Each number is 128 + 24 x the weight over its row's rms, rounded and kept within 0 to 255. Layers, rows and columns count from 0. The size above them is the row's rms in percent of the matrix's.

# layer 11 MLP down (transposed), 1024x256, rms 0.0815, rows 656-708, columns 64-127
size [107  80 120 109  93  88 103 103  88  70  83 109  97 111 107 107 116  89 100  99 108 110  88 103 105  99 103 100  99  72  83  97 112  96 109  95 108  97 108  90  96  84 129  99 112 103 115 117  97  89 104 105 100]
[[111 164 139 153 155 139 119 126 143 180 137  98 147 103 200 116  98 129 119 156 121 125 116 124 152 171 105 120 151 149 162 123 133 108 175 140 177 108 163 139 107 116 135 131 150 116 120 122 125 113 116  97 150 108 105 102 120 159 107 171 126 158 119  86]
 [101  92 120 152 108 102  57 119 166 126 121  98  89 142 150 140 135 123 126 147 117 151 191 120  99 135  97 151 139 153  87 143 110 119  77 125 110 143 107 160  97 149 147 112  74 141 112 171 120 108 116 105 134  99 123 166 118 113 128  89 113 183 125 119]
 [135 148 118 165 135 155 134 126 134 105 141 173 119 124 147 115 144 103 143 191 129 102 127 127 166 108  87 127 164 117 132 128 117 124 138 130 137 171 124  90  86 104 109 188 115 143  99 147 103  72 149 177 152 150 114 147 142 139 149 100 131  94 114 102]
 [170 102 125 163 119 149 136 159 101 179 131 120 115 158 166 112 144 143 144 134 113 102 159  64 145 108 122 171 135 129 154 135 125 146 143  90 171 109 122 154 128 132 134 148  97 118 156 130 143 124 119 142 111 111 114  68 148 138 107 132 135 127 121 120]
 [138 129 135  76 122 165 123 142 126 169 143 110 144 137 131 133 121 139 132 123 128 144 157 113 147 141 147 116 127 128 113 127 126 120 106 191  67  85 146 110 137 102 156 123 129  89  98 155 102 144 125 100 131 154 107 125 178 108  94 156 172  88 145  96]
 [132 130 123 142 160 145 149 117 110 133  85 129 137 191 117 175  93 122 136 124 137 138  90 107  89  93 113 110 150 110  97 153 118  86 119 128 143 114 158 180 127  94 109 135 110 141 152 136 125 163 123 127 118 156 158 102 135 143 111 116 102 131 125 122]
 [157 116 111 157 123 123 119 100 104 158 142 140 118 151 133 143 152 134 131 140 123 166 119  71 164 113 165 128  72 112 120 121 103 114 108 145 114 115 122 124 134 112  96 121 118 131 164 170 126 100 117  99 115 154 122 153 100 121 104  83 106 161 119 132]
 [142 111 132  99 142 134 153 144 157 109  78 151 128 151 144 135 107 158 110 134 133 132 128 141 144 118 144 138 137 171 161  86 119 178 142 147 111 101 126  70 146 120 126 114 119 165 120 111 111 112 169 124 134 132 119  96 122 186 171 138 131 150 122 154]
 [ 92 140 110 147 160 129 139 104 130 123 130 137 120 103  82 182 112 187 155 169 134 129  83  95 137 172 123 128 111 116 137 168 128 101 138 115 134 108 139  78 137 133 116 113 156 101 129  96 124 124  77 172 108 127 100 145 123 115  87 130  90 143 134 106]
 [123 142 127 120  93 161 104  93 148 122  93 112 147 101  99 127 134 106 124 121 133 104 136 110  92  77 119 132 192 137  75 121 124 134 124 113 105 133 100 105 133 143 104 108 124 149 167  94 112  92 133 127 125 151 103 128 168 110 147 124  97  98 103 108]
 [ 38 126 146 130 108 187 112 145 127 123 148 114 138 151 133 134 183 125  99 127  97 163 124 111 123 157 145 129 103 140 150 169 126 133 165 152 141 133 117 114 114 120 134 147 146 160  96 139 130 109 135 130 182 105  94  95 149  99 145 152  81 144 131 153]
 [156 168 139 152  96 109 117 143 121 132 186 134 167 132 152 169 200 112  93 126 136 144 201 110 112  88 163 132 143 149 166 126 138 118 105 162  94 109 135  97  97 127 106  82 143 111  64  99 121 164 122 144 134 135 122  82 111  94 123 118 128 150 126 162]
 [124 130 140 137 105 157 111 146 140 164  93 119 125  97 121 135 136 171 122 186 177 170 139  88 142 182 148 129 106 117 180 113 115 157 113 119 119 137  95 143 155 104 154 121 123  87 140 137 135 100 110 161  92 102 116 173 157 136 167 100 158 158 167 135]
 [ 99 160 124 127 126 123 124  85 132 110 134 115 136 125 119 146 163 109 110 132 115 101  67 124  91 143 135 118 165 136 115 119  86 147 139 125 150 142  79 123 124 130 175 117 103 154 166 115 128 128 138  91  96 145 166 125 129 161 125 138 129  97 174 136]
 [171 123 153 132 136 128 103  96 144  74  84 136 115 120 136  90  86  62 125 142 143 168 153 171 132 127 135 124 113 117 126 144 121 127 125 159  71 145 157 129  91 135 135 104 147 112 130 104 128 101  65 134 165 163 130 109 111 120  91 154 110 118 182 140]
 [195 114 149  83 127 121 130 150 177 137  95 141 119  96 107  94 187 165 138 113 127 128 131 109  76 169 117 150 115 108 129  95 139 113 156 108 109 121 146 104 141  99 115 135  89 143 111 113 163 135 112 167 145 142 103 175  88 104 145 119 128 114 126 113]
 [150 127 128 133 155 157 124 148 151 143 215 129 163 150 145 130 123 202  78 140 124 101  91 101 138 130 119 125 142 146  88 132 149 137 126 108 139 123 142 104 150 155 110 137 127 144  96 147 132 127 126 183 128 143 126 137  85  98  93 128 108 114 104 165]
 [129 138 135 149 136 102  99 100 132 123 113  80 102  94 113 131 134 102 124 121 142 131  95 155 193 106 109 120 135  95 134 120 129 113  97 144 100 157 135 107 103 118 103 175  97 143 136 149 137 189 119  73 170 176 142 115 128 140 113 132 112 125 146  90]
 [112 143 137 141 168 147 135 159 110 118 139 145 163 148 141 148 150 141 113 117 158 174 182 117 124  84 119 112 138 161 129 156 130 119 135 106  92 124 148 140 116 149  75 140 112 138 123 100 119 104 116 144 141 148 109 158 131 155 129 144 102  95  97 136]
 [152 123 132 161 147  95 178 102 109 110 112  87 166 103 147 126 112 133 146 137 158 137 126  96 186 141 114 121 143 135 124  96 174  89 131 136 160 132 105 130 142 108 172 139 149 158 101 150 104 109 127 181  91 135 123 161 147 127 132 121 141 164 118 178]
 [129 142 117  90 125  85 171 146  92 104  86 127  97 127 155 180 149 164 109 115 124 133 130 127 116 104 143 149  84 189 139 126  90 130 163 115 175 126 112 147 122  89 101 137 147 164 100 155 107  94 136 132  97 123 126 131  68 149 138 149 109 139 137 158]
 [138 132 146 150 110 117 119 168 111 150 108 149 120 113 122 144  97 102 140 129 112 123 160 127  86 123  78 118 124 124 139  88 130 158 164 126 145 139 107 141 107 146 122 140  91 105 132 118 133 152 135 152  58 125 131 134  71 123 108 123 141 122 153 122]
 [165 124 139 130 147 121 132 154 121 106 107 121  93 124 115 108  92 125 151 129 156 105 110 107 159 132 119 161 114 140 149 124  98 137  69  98 138 120 165 137  81 154 126 133 113 119 170 118  95 132 119 132 108 164 124 120 123 142 121 118 129 165 126 152]
 [120  97 169 151 151  90 136 103  96 145 165 160 144 148 147 127 114  95 141 149 143 156 186 134 107 152  90 147 134 114 154 176 107 140 138 158 117 161 169 153 122 151 125 112 182 127 137  98 110 134 172  99 130 100 110  61  83 118 150 132 147 149 143 129]
 [106 131 134 114  96 102 165 115 140 122 146 145 101 137 118 124  50 132 123  74 105 100 127 149 131 101 170 140 130 136 139 174 128 144 111 143 134  97 111  84 117 142 116 109 187  90 148 116 138 113  98 126 159 139 131 122 137 143 154 113 119 121 155 135]
 [111 142 116  92 100  88 134 146 138  80  55 100 137 145 154  80 110 104 147 153 124  80  88 153  93 123 134 150 131 121 105 111 159 166 155 118 137 106 140 126 134 159 106 122  98 125 141  98 100 124 142 120 157 107  95 113 126 123 154  91 173 168 155 149]
 [177 144 155 123 117 113 118 122  79 110 132 163 134 115 149 169 116  86 124 145 111 139 125 120 149  86 145  94 146 141 129 109 106 139 130 127 155 107 121 102 155  91 128  86  90 165 110 113 124 154 109 159 124 119 108 114 143 101 126  71 123 179 121 131]
 [103 135 103  74 149  62 120 144 112 138  81 116  79 105 138 122 108 109 110 117 120 149 112 134 132 171 154 149 104 129 196 126 105 131  95 110 165  91 138 119 110 163 144 115  65 176 118 132 146 137 134  99 112 111 143 114 164 120 107  89 117  91 137 140]
 [139 169 105 114 170 151  96 114 167 160 176 140 176 154 115 101  97 149 109 101 148 134  95 137 117  91 123 118 119 127 117 129 100 175 135 118 116 130 128 122 171 153 112 130 138 119 106 109 114 155 127 158 125  69 148 125 139  77  94 113 159 131 156 136]
 [159 108 120 151 127 108 120 151 131 126 109 136 119  77 110 141 123  70 137 119  97 113 133  88 123 132  71  94 112 151 105 131 102 149 117  76 141 140  98  74 111 143 145 138  99 128 109 119 117 109 157 110  86  84 127 149 117 185  95 127 110 161  92 138]
 [120 132 120 139 127 123 108 155 105 106 123 130 109  62 131 131 109 129 160 186 141 130 122 128 110 174 119 142 138 132 114 132 106 140 196 118 145 109 132  99  99 128 129  93 181 122 162 132 122 131  88 114  79  94 134 170 127 139 141 129 112 121 108 145]
 [150 148 152 154 137 135 100 133 185 100 101 109 117 123 162 106 160 147 122 127 112 107 148 120 147 144 100  97 118 115 170 134 118  92 163 132 115  91 113 139 105 147 195 132 113 140 111 146 147 160 158 136 111 145 154  78 141 148 161 139 125 127 129 138]
 [114 140 119 157 116 145 133  76 160 100 119  76 146 122 116 127 130  67 137 124 121 176 133  85 140 145 160 154 151 123 130 117  75 127  56 108 160 130 122  80 121 131 158 129 108 140 123 103 126  89 127 119 108  94 178 129 109 165  99 145  77 129 126 130]
 [124 158 147 113 104 131 112 149 144 167 142  82 154  96 121 105 134  89 132 107 107 201  80 119 103 135 136 107 108 130 151 122 117 103 150 124 161 137 114 128 195 136 114 128 121 145 113 108 100 136 106 112  96 169 100 131 117 137 116 124 142 165 111  95]
 [106 148 145 120 136 109 154 142 140 104 125 118 107 143 137 100 151 131 110 165 146 126 121 127 124  82 169 126 175 149 143 105 133 100 122 119 127 157 159  88 117 147 181 167 153 147 112 152 138 142 142 131 162 150 140 126 180 116  76 116 153 169 112  98]
 [143 136 101 133 102  96 132 102 133 174 155  82 176  92 125  85 139 139 116 149 138 106 109 122 143 111 110 128 139 131 105 164 119 152 163 100 143 183 106  86 145 121  88 116 110 136 129 164 114  95  96  99 138 136 107  95 154 141 115 169 129 111 160 120]
 [172 142 159 101 135 125 132  90 129 145 117 134 121 124 131 133 136 122 157 136 112 128 109 186 143 108 134 133 152 129 120 120 111 159 104 162 131 147 143 107 152 156 180 143 127 128  94  96 112 142 122 101 134 103 162 122 104 132 105 100 149 106 125 157]
 [107 105 120 105 146 138 120 137 164 165  95 119 122 116 110 169 112 152 178 125 151 124 153 147 139 158 144 100 106  97 112 151 162 123  92 164 154 115 147 113 195 110 125 128 140 145 171 125 177 149 141  70 119 123 118 160 133 149  94 121 119 110 133 135]
 [139 133 111 118 137 128  81 108 159 135 122 149 122  98 114 103 102 132 130 135 128 176 115 162  84 190 125  70 119  76 130 160  93 174 115 106 130 114 146 138 128 137 151 112 128 143 108 112 152  67  94 105 162 149 125 118 118 108  92 124 157 138  69 160]
 [128  80 133 165 162 100 142  95 164 127 132 111 108 153 107 127 113 146  55 120 100 125  99 137 128 146 154 105 106 104 135 109 167 139 156 152 118 104 122 141 111 108 156  98 155 120 174 145 139 121 142 119 102 137 156 112 115 170 135 127 116 139 118 134]
 [135 101 193  90  83  97 152 108  90 128 130  92 109 134 150 144  87 146 135 167 117 121  94 132 127 127 118 111 122 145 106 133 143 146 118  60 121 127  90 153 153 139 121 104 127  82 109 156 103 163 157 131 185 127 146 134 161 121 120 135 172 131 139 140]
 [136 109 134 112 111 106 122 105 164 156 122 101 113 105 139 103 139 166 118 137 131 160  87 128  98 129 145 116 139  96 133 116  57 139  75 131 104  97 118 138 108 134 111 170 109 113 115 160 169 147 114 148 111 159  75 115 127 140 123 130 120 121 135 147]
 [136 126 100 130 137 128 124 131 124 110 192  70 122 153  86 107 124 108 145 150 118 132 111 120 135 119 112 129 133 139 125 118  90 117 141 130 123 154 115  82 134 137 131 157 138 127 151 101 140 159 133  97 116  98 148 147 108 120 129 129 127 132 141 146]
 [120 111 154 140  77 117 141  92 156 135 133 153 132 112 101 154 125 125 127 135 148 161 109 117 115 167 115 133 116 122 111 114 121 137 118 134 181 140 123 149 120 126 131 131 146 133 125 117 123 130 163 109 143 128 109 101 126 101  87 150  81 144 112  91]
 [116 126 130  91 141  99 110 122 127 131 114 143 164 114 153  78 119  75  61 119  91 102 118 125 150 179 174 125 107 151 135 120 115 125  71 121 130 130 126 165 154 124 174 165 132  89 142 114 140 126 163 124  83  99 136 115  96 137  85 129 154 105  97 143]
 [139 101  75 123 119 119 135 107 104 136 135 105 130  89 112 109 144 119 151 106 159 128 111 108 145 143 130 102 145 155 119 132 150 138 135 107 118 109 105 178 117 112 136 144 119 152 143 151 146 109 124 153  66 129  99 128 126  94 140 119 142 119 127 119]
 [104 176  93  98 154 134 122 124 166 127 144  94 118 136 126 144 171 170 107 111 117  91 114 129 128 112 138 126 123 121 143 124 100 118 113 167 131 129 153 148 160 150 133 131 136 126 135 108 130 138 140 122 106 109 132 141  92 206  72 135 104 160 127 148]
 [139 138 101 119 131 140 119 128 120 159 124  88 113  83  84 112 127  92 150 128 164 110 113 161  84 115  99 110 154 133 107 143 133 190 124 119 128 148 156 116 103 135 142 144 127 187 125 141 105 144 140 144 161 140 130 119 157 156 115 154 142  82 138 145]
 [100  77 153 144 153 108 108 137  88 112 118 131 153 136 136 162 143 123 166 150  98 123 148 152 103 122 174 163  68 145  63 144  99  96 110 109  86 128 131 149  78 114 122 141 165 161 124 121 101 111 108 152 128 106 102 107 147 159  71 149 135 134 116 120]
 [162 114 151 143 143 137 168 105 125 180  75 116 142 167 167  91 110 108 148 120 158 156 127 112 129 118  75 150 141 142 115 154 142 109 112 144 100  92 112  92  96 127  95 142 130 126 106  99 118 147 183 165 137 159 112 111 114 137 123 185 146 128 137 166]
 [147 122 176 113 100 110 110 138  89 161 134 114 112 123 164  95 135 102 139 169 141 132  90 140  88 132 121  85 140 116 113 159 143 121  67 101 113  74 158 134 138 157 136 125  89 151 124 109  95 115 144 176 125 141 136  83 127 157 142  87 162 122 167 120]
 [114 141 132 110 145 157 125 145 171 107 102 107 107 147 129 122 111 104  87 131 106 119 177 122 157  97 112  83 181 107 144 101  88 137 120 153 187 121 123 105 128  84 124 155 125 104  99 116 114 103 105 176 107 148 107 156 100 129 162 121 137  88  99  84]
 [158  89 117 162 106 138 111 148 135 131  95 118 126 169 156 175 112 119 146 133 113 142 132 174 129 146 125 155 102 129 128 153  93 164 139  81 143 132 157  79 116 112 101 173 110 108 133 101 140 117  93 122 128 136 141  98 135 109 185 137 100 141 135 134]]
# layer 11 MLP up, 1024x256, rms 0.166, rows 657-708, columns 64-127
size [ 79 121 107  99  95 100 100  85  73  80 106 102 114 113 110 105  89  97 102 107 105  91 107 102  97 105 106 102  74  89 102 108 104 107  96 106  96 107  92 106  79 133  95 122 111 106 113 101  87 102 101  93]
[[101 130 139 107 113 128 108  71 134 130  99 158 145 114 102 138 127 148 127 151 124  92 115 130 109 152 151 142 132  91  81 131 135  79 150 137 135 135 176 129 104 137  97 112 171 102 104  95 102 143  67 147 117  94  97 104 115 142 165 139 145 160 123  80]
 [100 168 152 139 179 124 134 170 130 173 158 126 130 143 130 116 115 122 141  94 153 115 158 118 131 119 145 111 125 149 131 112  93 149 147 128 156 118 138 116 117 134 123 125 142  69 170 170 150 126 110 144 128 123  96 147 150 134 106 116 115 136 144 134]
 [154 126 106 137 122  94 135 155 147 127 132 118  89 118  66 164 129 151 104 117 147 151 119  73 144 108 118 110 150 155 132 127 162  76 122  88 184 129 149 126 135 120 131 111 169 153 147 152 124 102 168 123 125 108 107 129 143 167 142 134 132 105 106 151]
 [112  62 110 153 147  71 122  84 102 132 111 134 114 128 121 133 179 117 139 125 123 151 170 104 150 131 116  89 137 130 144 138 141 139 138 116 173 136 106 135 147 111 128 139 144 134 146  97 128 106 130 129  88 116  91 152 152 139 157  94 106 178 149 165]
 [114 126 142 160 119  98 122 111  89 111 111 183 133 142 131 160 155 127 192 109 111 164 151 104 127  73 104 155 125 137 107 117 190  84 156 102 120 131 172 104  81 155 158 125 114 145 111 127  91 134 112 124 158 156 128 141 110 121 136 146 105 178 146 140]
 [ 75  83 151 122 136 117 144  88 138 108 102 149 132 159  91 113 113 153 129 156 142 133 174 135 125 168 141 167 118  98 149 106 124 108 172 112 119 134 115 115 152 151 148  91 133 116 135 143 151 166 100 139 154 138 147 168 108 121 119 180 142 145 135 109]
 [131 113  90  75 109 144 161  92 132  78  96 139 145  92 130 144 121 116 129 147 117 146 111 133 150 153 157  98 107 188 127 144  97  90 196  80 108 130 139 141 129 129 100 157 113 140 118 113 136 116 155 123 150 109  92 163 117 145 116 144 132 128 157  97]
 [151  98 126  99 104 142 125 124 142 105 115 135 128 102 121 104 159 144 106 106  94  75 106 146 146 103 115 103 144 122 134  99 138 177 119 132 122 141 131 143 144  84  93 146 117 141 137 171 145 124 143 115 139 120 145 119 146 102 125 141 160 105 115 142]
 [157 125 121 128 147 138 142 145 118 136 102 149 128 119 136 144 120 168  84 148 124 124 186 134 104 140 135 140 112 135 101 102  94 148 138 137 132 122  93 190 125 116 113 145  92  85  88 141 159 121 139  97 161 118 118  98 161 136 111 133 105 112 108 106]
 [143 121 109 119 121 138 136 130 155 110 144 146  98 161 154 120 136 107 147 105 122  99 116 104 110 128 164 163 121 139 101 122 130 153 119 119 125 113 120 114 134 109 119  83  87 148 124 117 158 130  85 148  89 110 124 107 156  97 145 128 131 122 122 162]
 [176 117 152 150 107 140 111 126 142  85 154 142 125 137 121 149 133 140 134  75 133 131 141 147 130 133 156 178  91 135  78 136 130 132 145 122 139 134 173 114 150 155 145 141 143 127 197 154 149 148 200  97 139 150 139 118 117 142 137 111 151 123 159 137]
 [129 117 145 133  74 162 127 109 137 142 104 134 122 126 122 100 170 119 134 106 130 113 153 103 112 126  92 109 130 131 165 123 130 157 113 123 161 161 150 102 123 129 148 140 121 104 134 117 137 169 120 136 129 116 157 117 142 147 135 135 176 148 107 176]
 [120 127 146 147 163 163 134 151 103 118 106 164 114 133 123 167 119 138  92 134 115 110 141 137 144 130 103  71 149 137 111 111 147 154 136 113 169 129  88  83 156 127 114 121  79 155 118  96 107 150 140 150 112 179 115 131 133 132 162 120 111 134 160 148]
 [158 135 174 135 158 126 194 146 128 133 122 106 149  94 132 145 116 136 163 130 118 102 130 112 131 138  93 136  80 135 129 149 128 139 129 107 160 162 137  96 144 138 144 171 167 104 155 135 128 126 107 100 130 132 128 204 113 173 161 146 111 132 101 104]
 [142 128 132 125 138 150 170 166 131 146 139 160 156 123 157 153  97  85  97 125  90 128  92  76 106 132 105 112 135 161  93  72 143  93 132 101 152 148 150 146 149 115 141 131 134 139 117 126  92 104 120 137 113 106  90  96  82 137 122 146 108 152 153 109]
 [112 131  91 178 148 142 141 148  96 117 134 116 131 147 116 103 102 148 109 156 192 166 118 116  92 181 117  94  96  85 124 135 146 143 117  81 164 115 159 147 100 171 138 140 141 138 112 151 138 155 139 127  97 121 166 126 124 126 117 169 138 157 108 101]
 [161 152  88 177 118 115 124 151  69 145 128 122  80 148 103 112 171 133 131 101 183 170 176 110 162 137  98 139 105  89 158 154 159 154 137 147 106 105 131 112 130 110 113  92 151 111  88 137 134 185 105 131 130 131 106 124 181 157 120 157 115 128 114  93]
 [145 130 112  92 131 119 147 129 108 150 130 167 119 180  69 120 147 109  96 138 112 114 126 134 141 169 162 151 103 162 152  91 167 124 139 119 103 145 137 123 129 134 116 136 157 160 126 145 110 107 200 132 152 151 168 132 119  98 184 145 131 119 144 136]
 [166 109 118 114 122 111 120 120  95 103 154  90 128 137 110 133 123 117 110 148 155 132 152 138  93 130  99 156 122 147  80 109 142 127 110 122 105 163 145  93 112 141 142 140 146 126  98  96 109 142 136 136 130 135  93 152 110 136 139 127 125 130 106  86]
 [111 107 158 107 111 120 137 124 128 127 111 135 116 131 134 120 170 126 117 149  95 114 141 147 111 113 152 132 147 165 134 131 119 148 159 121 124 129 129 138 143 102 115 136 196 128 126 107 192 120  98 155 124 127 106 151 119 110 168 101 115 130 151  86]
 [158 129 153 145 131 139 166 134 126 147 122 107 128  90 176 126 120 114 132 118 151 157  77  88  76 105 170 117 129 172 141 127 146  93 101 116 134 154  96 111 131 164  89  89 147 154 106  94 176 136 138 158 111 100  95 126  95 139 123 155 111 116 126 119]
 [126 166 119 148  81 162  99 145  73 128 157 107 131 158 129 152 145 143  89 117 111 111 122 148  84 123 156  99 170  84 110 131 126 127 135 152 118 161 138 131 113 127 112 120 121 136 163 119 160  95 131 125 118  95 187 181 132 143 134  90 113  84 143 142]
 [136 159 162 120 114 141 131 143 129 119 131 149 110 100  85 104 111 146 127 122 130 143 156 140  98  94 155 159 165 157 112 108 155 139 144 128 143 124 158 131 120 171  85 150 130 101 108 119 107 158 121 128 119 137 133  72 106 152 179 124 141 159 144  99]
 [121 113 120 142 143 138 148 168 146  80 136 109  98  99  98 140 126 144  95  92 178 123 134 121 138 165 137 160 136 117 127  83 151 150 172 107 165 145  93 130 148 115 111 108 147 123 131  94 134  87  95 129  73 132 147 150 146  96 109 178 124 108 110 140]
 [113 124 145 148 125 137 153 113 100 140 126 134 151 125 123  98 166 137 156  90 152 153 140 119 155 117 138  88 136 118 132 113 144 128  83 131 109 156 116 125 167 113 130  98 126  83 179 129 126 107 110 129 143 127 129 158 141 101 120 192 169 138 117 122]
 [127 135 161 103 150 102 139  87 146 104 120 127 110 111 102 159 130 121 101 120 160 131 160 149 121 115 117 145 167 108 134  94 150 123 152 119 135 146 110 148 111 160 149 136 110 169 129 112 106  60 143 179 123 142 161 113 118  81 112 119 127 124 136  88]
 [127 112  86 110  89 144 120 105 110 127 114 125 138 106 122 162 134 115 151 178 117 136 121 123 103  97 139 119 158 140 147 111 156 143  99 134 163 138 166 187 106 108 125 185 125 139 133 119  88  88  97 176 106  97  92 134 174 129 123 176 155 144  84 109]
 [147 110 141 144 155 131 109 170 133 111 161 149 164 150 131 132 118 131 103 134 176 113 156 119 118 136 103 109 142  99 139 121 106 158 105 165 126 135 127 108 117 126 115 107 146 163 180 142 140 100 159 136 166 167 110  92 146 129  89 126 176 100 149 142]
 [ 88 101 132 145  93 138 134 105  95 140 172 120 130 138  89 138 106 154 132 132 141 131 112 177 143 141 117 132 127 136 118 125 161 145  90  89 154 128 149 115 157 129  76 150 138  74 189 138 140 115 177 118 144 103 132 155  97 108  84 111 140 141  90 157]
 [132 117 184 125 107  71 130 159 148 149 137 133 129 123 105 146 125 100 138  77 132 131 129  97 129 107 120 163 127 148 156 144 132 103 152 161 127 169 126  79  82 122 108 112 103 103 151 111 154  78 113 108 130 124 126 117 128 157 110 110 119 133 110 174]
 [128 178 111 126 109 140 111 135 117 129 163 109 143  88  79  99  91 142  82 128 126 134 121 137 132 124 116 135 107 140 115 147 163 151 134 140 123 133 135  99 145 155 106 144 116  72 182 166 110 117 104 115  85  68 120  98 111 142 104 112 170  99 179 152]
 [103 145 124 143 159  87 100 151 145  80 119 134  97 161 139 132 129  77 122 136 114 139 106  98 129 135 159 132 125 114  73 138  92 137 104 130 149 129 123 147 120 132 129 171 114 108 136 126 131  77 101 131  95 123 152 107 122 131 105 126 120 160 111 153]
 [112 126 146 136 148  99  82 139  95  95 130 141 112 138 135  96 114 146 130 144 110 109 155  97 127 134  99 112 151 127 134 150 116 163 145 122 155 122 141 128 170 142 158 166 119 133 115 126  85 104 121 112 141 120 155 128 125 127 136 124 133 159 142 125]
 [117 136 141 157 112 108 101 143 152 139 153 120 108 112  89 146 143 103 160 139  71 124 131 139 178 155 112  88 130 171 124 120 129 115 127 128 109 119 155 131 106 124 140 179 110 118 136  94 114  89 137 109 146  93 124 123 129 146 136 115 121  74 105 151]
 [149 107 138 136 150 122 125 129 127 121 163 103  88 129 116 134 166 127 144 130 102 140 154 172  92 146  58 122 197  86 110  99 159 155 105 155 123 133 180 131 126 105 177  94 133 133 151 141 137 126 154 151 125 142 102 123 139 126 154 129 161 227 163 133]
 [119 125 123 106 123 101  86 109 113  83 150 151 124 103 124 110 135  97 133 127 103 116 107 113 125 115 145 161 116 165 185 122 142 124 141 134 172 140 131 112 117 150 137  97 168 120 148 143 144 137  83 109 145 102 120 169 129 163 175 100 117 107 137 127]
 [ 89 127 130 125 111 156 109  95 152  86 111 142  85 121 113  83  94 130 148 152  96 141 125 152 140 150 125 114 158 169 105 163 115 175 130 150 109 111 150 129 116 117  95 107 107 117 137 159  91 126 168 115 136 117 118 137 155 122 141 140 168 135  85 122]
 [116 108 154  79 119 128 108 125 147 139 145 130 105  74 172 152 115 117 106 108 120  87 144 165 105 105 178 110 145 136 111 134 162 159 106 177 140 151 116 148 145 128 106  88 115 100 126 138 100 126 168 191 123  67 171  92 150 136 121 144  87 125 132 134]
 [151 129 141 131 121 137 115 119 129 112  71 127 143 128 136 123 131  73 126 121  82 135 137 170 116 115 156 147  93  95 138 131 137 133 116 123 111 137 116  89 171 138 186 134 178 128 122 152 130  92 116 136  99  99 144 154 109 136 134 168 108 159 128 138]
 [129 138 112 109 146 117 130 158 114 166 147 114 146 159 107 167 113  62 165 161 118 122 118 155  96 108 135 152 102 149 128 130 184 158 137 114 143 125 119 112 129 146 106 121 109 110 122 165 100 124  87 110 161 154 124 162 134 152 149  98 186 159 133 133]
 [146 151 122 112 109 108 161 132 118 126 158 167 128 125  84 144 117 100 131 116 104  78 138 129 126 137 109 178 137 127 118 117 150 119 148 132  98 173 112 108 107 159 154 109 157 171 106 148  90  94 108  97 155 106 146 102 100 144 117 126 142 119 137 119]
 [ 79 163 157 107  98 173 132 139 132 105 142  90 118 114  95 122 116 115 135 100 138  88 171 120 139 146 102 109 145 129 156 183 112 128 166 136 160 155 117 109 135 150 115 136 137 114 141 128 105 167 117 132 142  99 139 165 122 137 150 120 175 159 137 121]
 [ 97 118 122 136 145 116 146 132 112 123 110 186 109 121 104  76  87 182 115 141 168 142 176 129  93 103 122 111 129 111 134 134 121 121  99 147 117 124 123 178 137 103  66 163 110 117 131 119 158 114 135  85 160 105 124 174 130 127 156 124 159 129 159 114]
 [120 102 102 130  70 110 117 138 164 154 145  94 113 124 102 114  91 150 100 159 129 114 106 162 124 121 161 154 100 160 178 133 144 129  80  75 143 156 116 122 129 163 112 138 141 140 118  85 143 125 119 123 123 120  95  71 131  89 116 105 124 185 141  87]
 [151 129  86 122 145 108 134 133 123 115 112 159 174 135 128 139 176 105 110  80  75 140 115  81 129 109 164 105  80 147  64 106 118 128 107 139 131 101  94 128 136 122 124 145 108  37 147 113 140 128 111 120 121 123 157 176 146 129 140  87 112 153 154 142]
 [143 137 116 132 167 159 173 111 116 134  80 157 154 149 133 140 135 106  94 109 141 111 138 181  88 144 126 119 123  95 163  93  95  93 125 139 154 138 182 135 122  85 133 102 113 111 148 139 122 135 131 153 133  73 136 110 146 111 119 164 116 169  97 142]
 [137 102 166 110 148 145 132 111  93 147  74 116 137 118 112 114 165 154 149 126 137  97 133 145 120 165 130  80 171 129  94  95  99 127 147 105 185 135 125  97 121 151 174 171 143 134  91 144 130 113 134 124 120  84 148 136 153 131 141  97 114 140  99 147]
 [108 113 127 157  74 109 150  73 134 185 166 122 115 118 117 141 120 173 129 126 109  97 114 158 114 112 144 116 149 139 133 125 101  93 139 185 112 166 127 122 159 125 136 112  87 127 124  99 103  87 155 128 150 114 128 173 119 102 129 139 123 115 133 121]
 [139 133 131 105 130  83 113 114 131  79 121 150 138 115 108 113 158 157 139 117 120  78 163 158 146 114 100 109 132 100 160 121 142 134 124 129 121 114 109 155 134  84 141 129 118  97 175 104 151 120  66  72 155 130 110  94 138 123  98  93 120 131  81 140]
 [125 132 136 143 119 130 109 122 142 173 147 148 123 146 143 151 133 133 124 115 144 144  58 152 130 130 140 116 138 139 106 167 122  83 108 118 131 138 141 148 113 116 140 113 162 150 113 149 105 109 171 117 102 140 135  95 155 168 134 146 106  93 176 128]
 [ 89 155 128  77 129 124 114 151  99  93 115 123 143  86 102 102 119 131  84  98 112 157 158 136 137 118 195 147 131 123 123 136 134 171 107  82 151 114 148 121 170 155 110 135 103 149  77 144 107 161 125 127 156 171 126 122 112 117 119 120 102 113 118 134]
 [119 112 122 146 114 101  81 114  73 140 125 121 152 134 112  93 154 107 151 101 103 125 126 135 119 127 108  99 130 169 141 111 158 121 127  82 129 100 159 129 182 135 160 106 129 107 104 139 139  94 115 174 143 123 112 122 146 134 134 141  97 152  83 111]]